{
  "n_layer": 10,
  "d_model": 448,
  "n_head": 7,
  "n_kv_head": 7,
  "head_dim": 64,
  "d_mlp": 1216,
  "vocab_size": 2048,
  "activation": "swiglu",
  "norm": "rmsnorm",
  "norm_place": "pre",
  "norm_eps": 1e-06,
  "positions": "rope",
  "rope_base": 10000.0,
  "rope_fraction": 1.0,
  "qk_norm": false,
  "attn_scale": 0.125,
  "bias": "none",
  "tie_embeddings": false,
  "parallel_block": false,
  "init": "normal",
  "init_std_qkv": 0.0351,
  "init_std_o": 0.0,
  "init_std_up": 0.0351,
  "init_std_down": 0.0,
  "optimizer": "soap_variant",
  "lr": 0.00292,
  "lr_mult_o": 1.35,
  "beta1": 0.95,
  "beta2": 0.95,
  "lr_head": 0.0053,
  "grad_clip": 2.0,
  "warmup_steps": 200,
  "schedule": "wsd",
  "decay_fraction": 0.891,
  "decay_shape": "linear",
  "final_lr_fraction": 0.0,
  "batch_tokens": 262144,
  "seq_len": 512,
  "doc_mask": true,
  "train_tokens": 1163000000,
  "steps": 4437,
  "dataset": "wikipedia_en"
}
Each number is 128 + 32 x the weight over its row's rms, rounded and kept within 0 to 255. Layers, rows and columns count from 0. Numbers have three digits each. The size before them is the row's rms in percent of the matrix's.

# layer 6 MLP down (transposed), 1216x448, rms 0.0925, rows 23-104, columns 56-111
099:160182113151081087190156149075102132069101078112120101107104068156158140137130068143117179147099174135165111099124151124125097157150091159194190116176146107124160075176
099:095156114104165168054101200104194091137122130117169088097122150101120151165124083139128102096078114123118166178113127120096152144112134163171111200118108147144099213117
101:079101120108122067113111090111079111181160134152075092170108106123123116111125099124129103160168120096138125142094131134176191114077161075096096111113170142073125133223
102:181095182106129134138125121112163128087141138100138149138120109163132132131088175139118138117174125160084128118171147124147106095151097087123113110125076126031125176105
096:127096120121115086088054135149137120134126174096138107108118036099144086161107096171189073110121147115135140044109111115092171162157175119112168125107167141171149182077
100:126107163056163187143139146114121086186145119181142102196112113132126119182156157160174131125128133168153110124142115101114104103153142147139080163140124131141195101165
097:121118090108141196121107092170088134139090112123140172074115114173150126136130115114088157083085100127121129163146083113118091135141153137042150133093184147104158139178
092:134139071112142112070191161153141124149097115128134161152144119174118147137104108125147134164110148140201131110139072105158179092118135096195203162141128119061164089164
095:172139111128161164128093199109120110150176134137145157134158098098156058093127114077126047150101157098191140066125120104162122114150116127123141101197091104140124118123
103:111175184170109133147134147127124143096204133070170141090103158079132158099125153105163105146121131150102118150048178108128103147114059170041062105085129129139091166103
102:143110174153106120147101083117110108130165126102173131102110087107103158102131086095121103178162125105137153074116173128164086172070132099121115145150137127156105148094
103:128118121114152153134130110169144120126137125078148126118087096126103139167153175159137048163086132064147174120154139139121184132104136137093153103157136133147126178129
099:115136116134131134138143134132214110149153056132096136158142136137105164167201112136103117061098132109157177117160141101141175099124130105116186089128159099158151114096
098:158173189190085164187163138091138127169109065154145176123139087117139138138143114144123081174161153158147112113079156123171097156078114172158179087110135082161159059128
105:113114135096117145157159112096140106142112139109121157134152127064092163132157077111114128120114099105159075152123190130103153138131054145134163144123108142120136158082
102:132100064108115183156185149148161140165177119178151136111154113131149117153138137069110178154078119162155134128074178159118160110138183169104123093135072062158133199170
099:148146136148135138030141126183144170115131071144094114178144096103122102131133146132127090159119111131187113070151165154084096104187138120152130144067145105122117149137
099:086131191162151142145131206153145124131164118172117100123134077136100138119151174125126134130071067088105135136108138090128133067150146110102130185203157110124091131141
101:171163062136134147126178102078102080099157101123059146149173106070066103103163131113153102110179141133109109090117165214137136142127081140099124161183142123160143159146
107:102109136162094127089080126107109111133123170128119147141174163132154181135142091122187146149203122186139080078148156125105132152117117143079110185125144142095148128144
101:158084164160157082117180173099078162116114157116148154117086096102098183155118167147201057091146188077094108093152097120110157076135119140151107119173112140092169112179
097:108127121148099149146135127139146120116105111116141159073157154130086150113186154131162103185139097153196121168108106143132105156190105108099089151131106090182187144163
101:118099161053204087118181132146135136139095112133137067205142135094102134141210133157130143124161095111120086125119105129067151091053203144112125103050190137149088169154
095:193156161107179110100135114145150139146141112127143122090159144119134115164073117097144172151105135087186088161125107173121184099124103116074180076130110119119157146125
099:102159119116122097134139105169148124164085129111098117088130152105133059115148088040115116122106154094060213131149162152164143071166108141143207054108150157142158088151
102:117110196156106152130118154112150125086119157112115178119156147155131114163104176157136064102125107112157120150146146151141128120081149140143125109176098164094124139129
106:134116109131119144122142045126141118084104098110146115147049137080178098099146110139115119166128150194108130118106135114115120098167086095163154117158158141103139094182
094:135044130118147121077088096111160138160096165121120178127137151172135111100152094116097128167177125172129173122091167148096097101155145149049138131108123101119161118130
102:116126117140156172157102118161156089076129161146174157146152087125220093190099121075095157167136135113117123124118101119136099033133136161123093074135123130116091137129
111:113125144122125102091131116151108110129168133138109101113118069088153161082165135143132162093114147107099136088122169147125122115128148113134122128077104081192187123124
102:089058158104122176118093128124116133170177128106112178117164093121101148171106085108161105096165152116066157150112135090075101169091126099167108163121184142116102133115
105:136174136110101129171130192081147095109154091064228138125174129080128115097114111121112155071186205146176109066127167052110140124083165121129148140119124165074099140155
102:167067097109088051135196124136156050186129164160124118169137130104105123110118163115111163136122141155140124042119184147118161096128058073082131158151182116222110226117
098:115122184079132096140145181115138101133165145114142098195137148113133092141106132162116162104102115173151138126148102127159110124111169064171055116138103211127092109145
094:145084101134123172156096114077082119136060081154116134199122162146071148106179165104078125123130153133169128106119115215149113099228083127136121097185182098143105105107
097:145173159158143033143141118198083109162130105186107128110109115094132127134111149104125108075139122114120175181115123123140135116128106147205131110139135188173103140054
095:141152110139136151123147122110078142136118114071116129158095094139132125069124144114133130112167137143134130128135101154136084141153141097167149156106188175120190158145
105:125166158155111118178113091156157052135136142163144077085146096132095188133156109086131113052152143082156123138099117091106170124114163116076150151151070177112138094105
091:121187082119061149084116198154102131106123123097141125135087103171177124063164134084123088149098168099096168116105126143102098134168155110110099086121093107147095120093
093:144115132092146142154129146091084145107107127146126103095098145138171112112187120154134153149061091119139116141127120136139139103135169196166124090092169118115080128192
105:139152149105131120186119134140144148105152102127153133077134167136085141101142138092139191119162165112094101123097167109073047149146090186102154208111186129132128135167
103:167120144119116115093143051141095117188136112142169131103137134116128171099140146183100128103144134121151140065149122180163057123154095078131104099146137106098158061088
101:091163135098158149126097147123136153115162144168111123109087145137135134154134181088145086126154087115157108177102076143124126101113128164064123153099080143148158161147
104:191104141113123123082155181133147086114100106118161106101187151178103086167170162151113102100082155105097062102133166120101141160161130112111185124081084143157101147180
100:037137133117160158087161064125121092111219139099124067112107120115127135190120151143103160100090094055138138159135168143156154158133144139131170152127120132125147112114
099:100099127172081071120114112081173111095102112133122153096158141120147154182094102106121129073180143169158095118131104199143105086091104084099169135133100122130122141119
104:154168124172117119217107147111087120086157147092137133120125135100126113201120079069080154149114143059097085093104106139196143131158122158149108099163090136218110111157
101:103155136090130123125138135125113131141118138104142127175112144090100124151139161187077119101110164089154142111114199120050153126101085114120098145121154130134160104159
106:111106109137162093156145193184163205149107146166111152125179146121110126147180115136132084141134145167118105091122169137128116152089148099145082150121118154051142112078
091:161110096186122097206116138171203094147101115109137105124125122114107111051131138118111102127171107167103130132114153169133149118135166136180133146079137186085136157111
098:161115116174127124133145122090136153122130155095137108133127108127096100135172112093164046133174135140145094103084120114147161095157125157145113146129148124130085132079
104:111079105059134083175103156152176118144048132129104087179111090195151180115118085112126093092100085081074147109130124110193190111102155149094120112096141118085142127098
102:126095116111121129147091151152164065139098120136137076101102136131138204090083057143099129105132144115126130098157111150177165160089117114129132133135114144143126085094
099:124081107132132176132138074149110158215138154142124137160145124151086150173076142063114142117179124088141157078163110132102135110131136158120177116088189163130113104157
104:166190118085081087125101064087169161139175103102136164058171059152104099128104179119140119096163093177138130123151141119167094128097102163144172147112095150133133106169
103:095135186089130112200165116127111138101151104127116144143134116131147146112086126078146136149117120089187132123093107175153085078114146160178127100036139156218082154101
106:162161099135117107110216173120124142132108122131161122124129138082092204173127128116161064160111140175085129136098147149144126128172164090144132138145181158136060102147
100:121197127135145120110119090129132107076119181143171144139118095161131129182118143134198092125189116136130139172128135180126171157092123156173186144161123159101111088094
090:095122120154194127123171111158129098115118098122156108116098144113088132141157144119156142078122088142116144233087172085086105110124128131166149109107211157114130172088
104:182175143168078117116157099131144123128152106100090108068178102098094133134108122159113136122153070082125162107129157125164137144172190075080125126092129090125121122102
094:151117149099081162148116186184114177107144156119171071255137117155104105074116137151114130096107155160108115175125114050161140108173150159150173135157118139182062149152
088:143172156137117097085046104092109083062155154080184117145158112111184122155165157117115089027093098124118133126148111113122124108094186126085129154158121140189140070104
100:091094056142088199151165149134129159112116146109127149124178142121067049145100092047137126116078141123144074085141115111108088168149129135128143104107144135127129118168
099:085077085162153140141157129141155133136139109130154122143136159215087098127080078109173055125178127138135171122113137120110086091118113158129141126112072106137117140168
093:155100107152218129108132120181097152072129083153134106159145205127150081172146125169128106147101073151120096151168109124107193081116130155159147193148101102121124120140
097:101093124186107101192134155160141131165124103161156147099096131180172071121135134079076098203184073125139140101141129148192153140150115165082162059112111157149152126159
085:183102111135126202124143091194160119119128175135137072101139169098077147119092136150089146136094143090107115137112141122124099095104173117133131138141059109081138169080
105:120133077150151137081109164096129123138154144103083103133107105146203156129125169210090153126041105108123079088172061099149153144078156104085140121155094094150122150170
099:127100132129086103096154139103185151092177168090141032123192136142109080145117120146123084150178128149142128130137093076125116150211163194115070181088133153165116175141
103:150145119154175144129112136117188119087107140085083104152129124094108160179068175142095085074125124153103080123174100102126151149201085100097143162117120137137151078135
094:098134111138139090147167148144132122103136161125140098127140086104110104178149179040146077121086104137120093087100125085123054105085101133128105185145127100102130134138
103:134141137146176170156150152167104043117136102140130202131152157077125087147151113174105136138124141141160135100118170133122109152090098181153132108118113204163108088155
101:138086184117134119182116129080156120105160138144155135139156176139126119110148119140183147130121074167124127138137124129163161121145046098130086156175132154139097191113
097:158143126137116140153096125129059117084117068122151097147151121113164109138082184169160143062183146168111132138122173122138128144093148148084107108137096135093105131128
103:140177135142134135106118117148134170121149162150153138181062084142156156164162152146186095137071148135214150194111141148152083187125128138108170140154112125154128144121
103:095114089148129147128149104154096129088133159151121116102145116082128176135070131111120133085074177118152123140085164163107136139170132155080067146161134149076152148115
108:140116121131140102083137165106118111136073125144064081117183137155117078074071136166108180130112119143145143125126119095099185138094118092178114149169078139126111191173
103:073110185118093085161092186115089145117117083142154142157119077107111117176150137143117084090170115083074121164123148110078140060165085087143088122116114136116109091157
106:126114137085150160078067138114087163135104087080139123153107117119133217116135103113154140147144134096085162102187148070082136115145154104138152140170120160099119103074
102:138119107099161120137169102115112166120115134114130159159174157125198159135099134133178120136124171097152172153101140131149135130135134171105228150228102114158134135148
102:154081139131144167117161138127118142169117113131175182105062102180057089148118122116140125148127088115121089167095100123117168122097161069166098151079148141171116163115
097:140096196100130158146149101107067170158180108122144110090159168142134127089180119107094098115126130160137150082123163168144095164167169178146178110113123137178126122180
# layer 6 MLP gate, 1216x448, rms 0.0958, rows 24-104, columns 56-111
097:124079141096118103179111177156094150160125081133123119127073076142095111154170112195113141123106118142162172114197057146170133173145127088140157085163078162186153108157
102:109150061153129104056115162137171106107082153065076139123148076146096167147128152150172134164132122152147147141153096114128145163074199163179114117100130173147145133098
103:123123125138156102095144110100171200121100145115160134121170068111144216147138123154155160149129142173137162074177124130187109145145147125104083153147125142171159086143
103:173165172157141157181068102119136148117177107120103125098163135175125079107086076155143212142170117103141127137166093146168155181121148129152158074125130166173112097113
104:104098099110160118107116118151077192113153104170036125183118048202125198152132152190152123139089183132116091098128191143129156139142101175080129207113122091102139176146
098:142135151154144094147125091167084100142106137117105136191201124119111126133167137136101119129106147037127194114108141115085125128101126124108170129125171116124119122138
102:100163133057126153204152146159089149122172124144107081128170130206181103146134075126133139087168166084124076095153131173138100143114176124142106163165137115139051122134
101:154127092150146132147109074175162184070132093145147159104086128157062141133153158163091126121123126136088161138160153119168180167118130096117107146073115127173129177105
099:130115065151099073158154149097124159100134129123080098128148171169130119111160118153148159141093131084108158117073146145164156153127129165153167160172146126137103183171
095:116166103087111095164128154148151175139108133125101133150060138100143088128179150143112106175111101162143199094175146123127154113104137139153156129100162152140122193118
105:111095124137070126128090178142090088104120079087102140180100141181150208142177144130131117145176151141113185135136114138142077177144115103091158088127158144163142101134
099:159145158157111126134142187111088121197130097140093145060170161085171115132146183119093072138086098096200124037177149111047126142206127108083131113115169108104090115157
101:175163156067154158145178154119112164117134149067136145127127133190138109157129146099146119100183144100106098188154081106156107070126116137136087197093118111144070110145
101:170107143196157156151103174137095073158105103101120120079128162097121099068124162181124107114128145175082162111152121114164216131107118122148144066143178165159128067174
099:118141093100171132104115071133146164151151145159154131069155098102181091106177131074071095125176076189081141125109145135177119131128150117158105128120069134152156103151
097:151197112184071193065133110098116106116183096129136136165114171169155129108109139123137121153157144078117114096132117160197150173083172075127145126127154100151148097102
095:179069124199182143150144110151166067143122110170140121168086168159179073197134168193092125113138177165180150089128094141139125184108115119103141131114086134137113151101
097:105158091162113170088094123105137160118106122199137156151082244141127112136167191084142152144118142072137139159139128153110105126080132113168099142141110136116149141121
105:145121136149152084150157051101119160084192153107121149115176107088146080139119112144098132120190088113143152168105094050170153119096177090158079080108138150119135103111
098:121079183226079111150174127134138193121135057098171154183147074110134135115078064138130110128068114091157143095122124153133067146151144143143096140158131160174171133121
095:124135117169167164176120145089132099146115124157091124182097155094102135200158150107167131124137087164173123118107137112102184106111116148096111121106128118138068062121
099:145150117104195144143133139098083027129128118145142136088160136188144159149152102128111240152178136098150122148102157133142178125071166125072141134165179102130087173107
091:101073081073116128163136119190112122157151131181152129170113159117134102122111101134115081161147058161037156137146107079137114119144124097077095123127156075096154198189
103:130130116164165123098104179130138145155099094177150141126106134144109100133168125127050057080184127159109140122144153120136161172179178157165165153069137118154074148077
098:084123127087133121089159109113097115137070188165084161117124080105110140113174216210107141187074133148160129151204056125095131122172159130140140121117162042144121146152
106:162121079036143116124172121209114150142142152128101103122180131137124145107100087194122149136164145169105093120137143126110153085139107113167162119119126161093133075136
110:107136103179088141111164120193113109079134105143114129126140169102110152160145169116085093130171132111139148104142110139174119151172111122138142170078186090150090148204
101:112100119148153103145142191140121125169177124132121161166165141205108080102145126156068136174142132172183096162115142163126173134102177075121148100087126140197125100173
107:119157066107138112140145126095099124145096111115087100126122167161109119072106107123142134172117151088119147156113110119094087155093095169082098116133084116126062133185
102:152170171104139116095119148103151184098117157120087137097072112134126132117116158131088110081138110114162163167177122148192128114082123144092128064167105177116119078109
104:142092099112174083129142190151118133145153140109117142165162136156116091118134141117145191127154158070064183114137113115145150201104024099132141132160096108095185183174
095:139101127097130091098126068109117154118133145159104136084126157118144130111134150143111122124112127094065124129162120147125127151092150109180126093198079148100172116130
101:098136142135184133120120115130079122146068154128200140100073144104088116116087093130105095128067145159114122067146130153143136131131115054171091120079170131133091081190
094:117103127138132100164142122083131183090170118144086166110135122076127090113117133091102090114080165099158116096122100071127144106095134168118088154129147178129171116121
094:127109118110082095140147131094114165157147138130130099106106075073127095163128099106102151130147178117103138073160102149163101198074131114116069135126090154128068152126
103:140138158108095158115115124133167164120143098149127140100133160130134150149137114112114084088076147147147103047159112143142162098090118133109071123075132114116157118178
103:150133138166123200113158121134140151146156127148150156128164154092169144086114098148156103129102123112120145163126081126150125102136172102109093102138192134158146170089
100:145085079148140147087127150104146150079108124060188182084162094152147182160127135124167114123130156082193147158142107162076088183136120125177133102084177130118157136126
090:118146088131131124104131112126143105102073156113106171093117089142072169131138148065106120128130050108097126128112196150172108108098184130094092132027087131033101136119
107:094131129187097191100143157121139145125075109122139160174119091063120207098115153133125111160134077121140152112182152147130180115100080117173156146124106119133124111139
102:118160115102116191110126085108120090102101129124123147173127180109091150172100110067210153100106119163081107108138161129106055141079141103103124079130130141118144166129
099:115162054140108072059091072121117153091161091090088190107191134114164210143180103071135123121102146110110076121156148126123072082080106178118092118185102093114129122132
101:125156132093195128149076145137127110131086063129117175116116176093145124165068097087151154153121166085101161094183126123200128151121117141132061131128102127157088109141
099:098111158103180146087113101129178130136164127099094130055121044159140105115155200146164094155134129092116095163127127152173140102136131100183172174082207113153155093131
093:085105135131088110149081098113151164097175151166171147135146137176140103113129127179123106116082089120122082112159144097112103146098114177157106161149127163162136167083
097:169130133144105123131111128175173173142070149136154224085139201109181149163172100129118130162140166124169143110142085127143163104106106081120074131149151135175125089062
100:126190123153183109140119122098072169147189124104097141134174172137155104135124109186159139143119094142151085098115106122133168142147134134077056178151085119159155141070
094:097107102139115174126088121162150145123112125151148127169123115136124128122093114155080140153095104084159090127150123107128127147148131118132159053127134113116178126088
095:110047110189144109090179129154202129151147114127109101167129120110053116145178087128117161108116123137107161123113140121152070065166101188127063174082134149164146133132
102:141105146101111112113131154181127148194150142143096111105143150145129092103147174132106146109140123173159130057124152150155179095146148109105103111165133113154158179123
105:124144158153171118081131080119179077167150194163153151171150142138101105100139140139137166136157181079169123153149082133116160144157097178138101101095050155105112182101
102:110080110112140062067174240148093172097131135059078114095108101165085128108089154133136103129153111173101132118104073090146097129119152146171147132107144051145148128091
100:124103134162154108159190133119142134163112166114116111125142152111091173124129118117109168223143096175134103142141097115128155151106147100142167095121141165164165089108
102:120152151169152158154151114067128115068179087120125107119130101131145119145147109075113140167116124170118065135079126147146135144072124181169101126132112079108160110097
101:174197112110172051131152178126148152104114107162134130203133109125145090118094141153095119142120100122147165175177086140075083097170100125143184170122122174121157130113
113:117169141143131123148136158120131160154110103132150151119147123048061174190152125135129092128115127135087183145131146134124142113174155135131168113114161171123107086167
095:160163070179134129121140130194094103148145063155121163207129107170091134139108136161147136082133161134075102092117139147091174109119103116130139138187126132120166093149
093:126117149174177132119112129126118196158129135117150161176109125089147108106181184137129163140119112144125146067133104109179085076113118101099154106059105121121100161124
102:118104191142132100101133085106158179122124094104124123163093110198171130123103164095204066140157187098152142125107159183118145148085176154114120132106114074139156142123
102:171104187151132176116127155098148157140104158157127143186140125110141148146172128115122139151176045183083136156084114178097133139067109119151118079152128141133073116115
092:096062122137176082143108148157099111163156195116069072078109146132162177179153154120160094116101125082115156141150089072096103125155113129128159125124111145147122147090
102:210127188153158171079098100106150090140112165086109116101187144096149134217111083102134117172163079202117141130193139095142103192092130099176128100138142113102158085120
100:156107151172064108154150081186028106160082135123145206160118114187090109173138128096119102213158147101067120155121136116204092155049115156159174130137101124105123133108
097:106085147175103102109139100215115190114174116151063139150128154164100136156138103091142112115062101126101084143157134125097158192088116127101143164140179056063088186129
094:147091132139111122119171150175133136151081155096138199048167107122118232119122138070127140148094089133111113143163126103092156087067128113129179114117136166114108124164
100:147108090157167179143155071170194119107110107118133115167152140145133111144133143087156097127110075128134086172130123156132072103106056159169137108096155137129107110139
100:101138088174148162128128128185117163089079113052096147118150158141149133154140140206144164158114122070144077195122128116125168194090171143099104083159167160121079110139
105:115159095084095132158119092135088143108115108184130124119200147129122184155159150137095061074164160085118193171124182123086073108169145113139102114109144148069144122203
095:131143087142132068102131107131142108179150112115160082086156126157112116097169125172101110150127134110131125142141128127118180140100093112156178142066192188163080153131
099:118102145176124113130141189151126094151113105126147165146125149149142137148177174109129118117111107080174132118168120142064138120096116146091141111146140125116107147104
099:124120124122112135084108159133139089102124157163131124089162103086102077151118148151121176121124112091079148121126108161151191133105081124115135126112094116092122118178
098:105103175145130096217149159160182103149137075144181165126109183123144168163112111164157155107082047108082153137124127124103167132122094096110095102104129145137069181145
102:118150116155165128098106159108097122118182136155142102135143109164155143124122125154169098155092099171147166142186131137141130201138117153105187130130121121195087131108
100:143189101139101134125153044113094094134163120064121123104108114058226141072147058133133118096137162129134124117132165134172090110181127119135088167135114140106063121103
102:092166074146118134156104123135141100080115120087133151128142191159138117071138034128104140118140097189101149129148248178165127098103135106185149201097169167076112087165
102:172158116198173055122116140135104111194191117130149164110129116161115083103111090120068080113064112066095094095123130163136125117061154147136089143130088117140188128117
111:079076206156136129183194158142086104120134077108149120116088108130132190093134126054113184069148198125102173120130150168113126120140130118174120112113138173141124066118
095:069189127106087123142144120123101165121093122088096119124073112152130092148087148163160074150106134067107100139126138141137125084130195105153135160050204147056156116127
103:105167119128108137091111187140191129129063087133161097114097147123082143175179147129152113092119098114152124150182075135145109158126145132082099142114085111077100078148
099:129151157111149152153131149118166123103144145082149129139208167106129124126110112119122087087107117165112135103151156146155103171102116179169154131119126129118124120120
104:154142165141160136117157150141102149173106134126070107149101134154070062152147115114129115126173107104142147101082125138090103150147132129154089178111132151155157129147
# layer 6 MLP up, 1216x448, rms 0.102, rows 24-104, columns 56-111
102:117095108079129200127083150213136101154124149156144104153067164167113144133142097164128138114105130113118147103132142144134187165146175119144157110078163109154102122120
103:130100113127134135133132139116208119122112148105188157105154103034124117074149094106130192115150167114094108092153120087108137096050122099098102111161108137188171144078
103:130101140080137184099134092064158127147145111154138189165144138089169076100108114130126132148164144122122150181128144115161135151169151173210150146125132060154077137097
097:186110080099105175101079142082157161158080098100089149083174209121142133151138130127114107155168124169146127175105185157136122068109090114113114177140098108081173109162
098:113075119140161128122080148127123132176086092142095118176148120089149170133167141138099100152163112150168169175159183094099121063127146177102124116149180136133163134145
098:142081167092098142202073065133101136121085158130092141135166057157112200154113132105092045143125155155119097181141124100125154087144126093094144125139122120139155137114
105:131148100201116126123161108072171101183031093168089120082083073146138151110094141088116154175121118062182123154107108106159168103105125082163112129172084101172162162127
097:087160127101099129139175150164167161108141091126163076122177122146077118132159187117125175095178119135088126152134141070125130088132115067179121101170143167137154049124
100:142109085066135106128122114097136167101156076137048097194098089101101091135181105072162068146157175167133125098085174113165099151101139136107212141132138091148094134196
097:120124127128174118148120166090157124126107196165143077116126121122138198130104119125156164107142162110130182132164126143107146146159041154094120168105171146141149089132
102:158110090084148094156127153145085127127128139169094090140135191111165060103189088149137178168146173191150160084139101137145141108106131159140098141174116139144098142084
097:139138135114093143108164108086168058127153112151158153131113079065133105110115129144089145101175099109139106096122163179185135102125140141147147188121143181110153106131
103:176121160077055115173102087092105125227180159158122117129129126085109139180145101111080061176114092091149195102139148155108118126075168133127161116115134154157172113214
103:180091090158098118125119108200103144111159173086111130127171128153090129097148166168142215112163126092148129073153091118141171122136125120115127142081122122087115156146
103:207122069160090106084127117184095118128114075127168120138128101141079126109124123114147093120123144153089107089206150161092108106134155120112126123093114113079084132121
101:089163128141125093157138182154090147149130119117157091103085091124112143108074119137133151094172172159064128147144136095150139137153132098175186124149101179115088092110
099:203121153121125159108136094083144059088131129124128145122216111120142105132173064111131094172165166130107120137170152076127191085117092117123146160113110133128151111152
099:203101168157136152115134082131181141158169083070131144125135101184073085091132139153122154171088068168116116079158164153108086110094141119098124127040146100079135094104
105:125114132109146150150137194145092147086085077115139116111164108124164144139135091182131122135146149149148151183110077105114106158179158141085167110140112151166142166108
098:088186110108122139090148148161141144098080084150133105083139171156094115108050114092153146094146121106119142127151043143070123137119168128110150119184106077120158108096
098:137201123111103172072135140110087097098088093098155128132137099131108074142108122118161127090119149107160089096207167122116122140153115133183154152081097118096125154107
099:181124094126154169104103090146146182137068129095095113114108132146119093060134139105175103159159148137122077112125111101134097101139134150158125100010144140147118186133
094:143095159154142138184129117093151138113079056133105168181140134092129142120182111130178138091112184143166136137049117120121107111134151165099133102130141103143089149134
101:138192097080103112093174146150072063096118143093082139139137089121127127137123091149159090136120116108125186108120157097057149102133144130055165177055133130099157140064
094:142089138129147109127167113082091128131178153102086151137148108116191149142137090139162129104145050102100091078084093120135120069103143222150114090067128154136154148138
101:160098119087146154141130098144162156134143142100148153105167166110201102123102074112138087221154161145125112141115130117094105162082128140115176158111137119201196109152
112:144127153133134160122096157134148135135163142152087170112123041118155132113124145145112183136106083101150134122112157115114110122108139144116140101169147177086136137101
100:140110156167076147150129130113164163125126067176129181184127123145104095157109126098100150115137094120076080136171144125131175159107108119205162096199135159156107111152
103:166159121124101127134061199141147132180093128154174153086066123111071106124153096130124170105097110110073147125083140205147152119103123091123155149124131091129179106103
102:109101141132112108189135100167149094135107143117187104130148166113142187154091163123112188147126081140101134206116059117154125115197159092154180206105133147090119155080
105:149107086119138135144138132138108098130125097116130182146138147143193095156113124060042120096108187182120104184156097128112176122129113134142165135145135143115056150132
099:092106127113159137074140116059096156049159151141131103124126099138096138178125111143128098124113167132116098087162071195127074100123166114150068158131139102129170145091
096:104113103053096131132119154111135146123123177166148126152058084130136106165154123113156121148084154093095159113169098093135122143064107103169109120152073152084150116161
097:145157148100110154144164152130113104064197130085145111103126140086146100104125119121112188155098110115096131142122084153135153090119147139116126109123139103170173141117
094:105170140143068146105118031097106177141163113069227125125083089135112123145145135061194144150110121133093188168161085108106139055110100101131114118135155099139110088093
100:132128096120119112207105109113122134128093135091107140181085104094139153041067186134171121096115134087115164102118089138092138150161114098144126163165099162186088112097
110:170121090122109132103144116090136108145108137091132144110143131144150134104106135149175116114155114135118169099104057166167172178140071153127089118147133146146169167094
097:142107186098124081102128104121141168190116162143164160130145069109119135070112141122141108126151137143160077109116128094091109144134183214130117143125111168117141120115
094:136090140086028107105112063081180125196126109125144132105177106138143132125146108144099119119116128170100158106130163091129116113109139127121165152157126125146099157119
106:095196143119100132140137142165154133124151114124127176114052144138132216093165107107123145119130238088162127127143088149084107108098109123110207123130169101111142141136
104:104146143093122125131172119126110156117135046147130138073137098075070151156130163159081031195125112150171153142164153150111103159074156102174138109186177120102145056118
103:100138120139128120121066163112099163060098106133134119113081143157180111105131100159180094120079171122128084173146132126080164134137100124118117121124131127102114145113
103:142068100122112133134066106121096078098140110112151176133131102108090091137122111069136097104155102135123071110167182132098100085171067118108112157160082127142128143153
100:133151172134164137090116176152120118129119132157121149135125132205093110083129117129092087198140132101137108105112107085142143181126111108159108159094118115139125143121
097:158130103130098127137133117118113168109105101097115175133119088147150144143113141155131075077162142125111144169096108164128146101125153163128135130100172116086132120123
097:134127173114087152149121117069176107075132156136153114154080138163196091113152127111079192160157143145153144134172110150136124158036074139135149131125108086121138092081
099:146115146066087132126135110213187167182100116153124160148138099122171141059120180177130129126117101140135069170129130143092106129051109180062174155165159098198106147054
099:121143120133126082113152172190076129119170091152070129130171131101136060061181109173157108084102149201108181119137118152126087163122119199135134153140127149117066133111
101:150137161121147153169101163093141150165102110065145131139163129106124140065062126117093134145085183173148159122129118080109119111120123046101083119192141143110146108162
096:123155184130154112130174144124078090178138137136103193084135144119116134092122098100103097121133116101087108129108148128086097102092065074122151141161076132094128141131
103:076140092086140076098112214131144127126112128116095214141125166130153176104150090152176122158198062090118097131106091110140144065109128144122142135085147149119075170163
101:124158112181156174103055099120148159122154151131142161186107159104144113065101128109121156081144108116175103122149159127104136134072064128117154124126161088116109050135
096:100086095102109116143101142127196112185197143076125154139131162160108144101128116075154119145114199148147130137115113098112061164145117098112189170073152059090135088156
102:086151130161161141122092093111157154157167086083129088139162128181102179141144096064203169118133118082133145192108169112151117099203168173104120092158124138181123113131
098:104105134148147076166133156115159127081176147178152133130138180063188131119058159095101155112097132163125101146120093178163140133165092170112170071081092172134112174161
117:148210153136128163198129176081150183129179130142150115100106106140042099177157118112126127128142140096089151164124118095167170135208107162131158141139141175074088122190
099:143122061104166117141185099079108179146124102168091169141092127130073155146155079151135114104148139159081152128150096127104133109094143111138159150138179125102099108117
099:131197160172095144129122131130065082152147143131050119097145072133124126192109083147064138145147141199167101127146112128128222078144129120108072143155140095123128147128
102:143095173152110188139081125098123137143102113134143124107147123121109158102119173143172067169120139104110159135113139129076135165142116124129184117111111121211140124091
101:149086129143113160171170124140171174116162098159117149168154105132105142224174067132120153092036176137137143150130086179176130098153117169198095075137161081000137083118
092:143137061140087116099110163161113089138127091112147162165141134137099117101166121127115160116123112067142088091145192128154114079142125124113180156149130131091112125141
095:092129147100051107144131185130090189088102173157093135122159121159160160102141148160089161150058152150116102126121136203115146115132124145095098168108170168126134155155
096:096129035140195098073119133126118144118141114141215150131129094092134194119112137083152146188147128171110086192139120108137092127148139125139125136087094141161091176137
101:167205115089149184102085122102136101070096115150139112088109136144082150096160156132130158168114094124144178148092137147125116116135121049162164065144111097117159142113
097:098147183102141125109188176119140098127153126129134139174158098110104103157169106163143111079070150146099154150112116140131183104144126106166095132105103134160099136108
098:117131068115132094111216160098131185091089116134111135091101170144134151119109113116096121063124115148124101159102112137116168171113134129151200100063184097136153135123
102:125123177169181096126137087143079105071138093113136143127144098092152137154102137109095166103104179112191112101117105199165132125087070080136163077168122116137169176155
101:050110128099116133138158114110146149144166098092180122133112136112139132089166132116164107174140134129156156138138230062097113123153070068090088155158126146108182140162
097:171111115152094201095138134151100177177095127153081099149097141146100156146215135156125075122114112138107110096156119124180104169139132107086176156076118162147107097172
104:152119101113125138157141180063135171103143089125156123159124146108160117079134163105095157134157133131081153118137137141123142113112160094114162165104137053142132125135
104:134092126183135159145098115113093147087189151159062140107118172135138113149108120072163113111155102122106207063121103152177104083100126100106111115098138146169085123072
100:148119104068129122123182122137086143126089152167143128151053133092109083140140154141157102134164094063143119147203135124164162108119057098100106121136117118112187166133
100:115151149108118139175108170170124152111165077135095139181112147157077142168123076118180143182150122081143088121182089140122134150093148138102150140140165177134148148136
102:136119165141190073128110092142142173186099082123140101165134082130134161085090110134131123131137184153194125122147123093101093111134104094181119125162108166147137092153
100:180060136101100177116097142068112190059133106158101121051124111120174142116181085159170117152094064103136132137152120128116120120152136067131082165158129106108186149110
100:108149082136117097093115121173142154124186154128050118052088086161141187115120122078121113174121130172176093146089100183183142102076130120164139124141146163071152178138
104:118110123099121102101137109103073128147100155139129130166142084224046162144101114112118119123091140110097120148170164126135144088056144156155085123164185132125151108110
106:153149122091163197180194153142126135178158152103126124142132124120114137108103151090124129153118115147084137137183156132126124155113166164088140136113132138158140194078
103:087115200129066207129130149067187150121171092145143096123128118159172138174120139171166099102094117068085126144110129173125125145144152110131133087150143169128123195141
089:100095124114119160145165133079138128089133139057095170125172190120122078102149161088115083154120107114151096121104145161098133153135135080083112143134146127160174155087
111:167124121131099103164060093128147108148114121120111099131127088098161130141139044078027049141123166072144143114137077210117126175145114121109144127086125141084128122080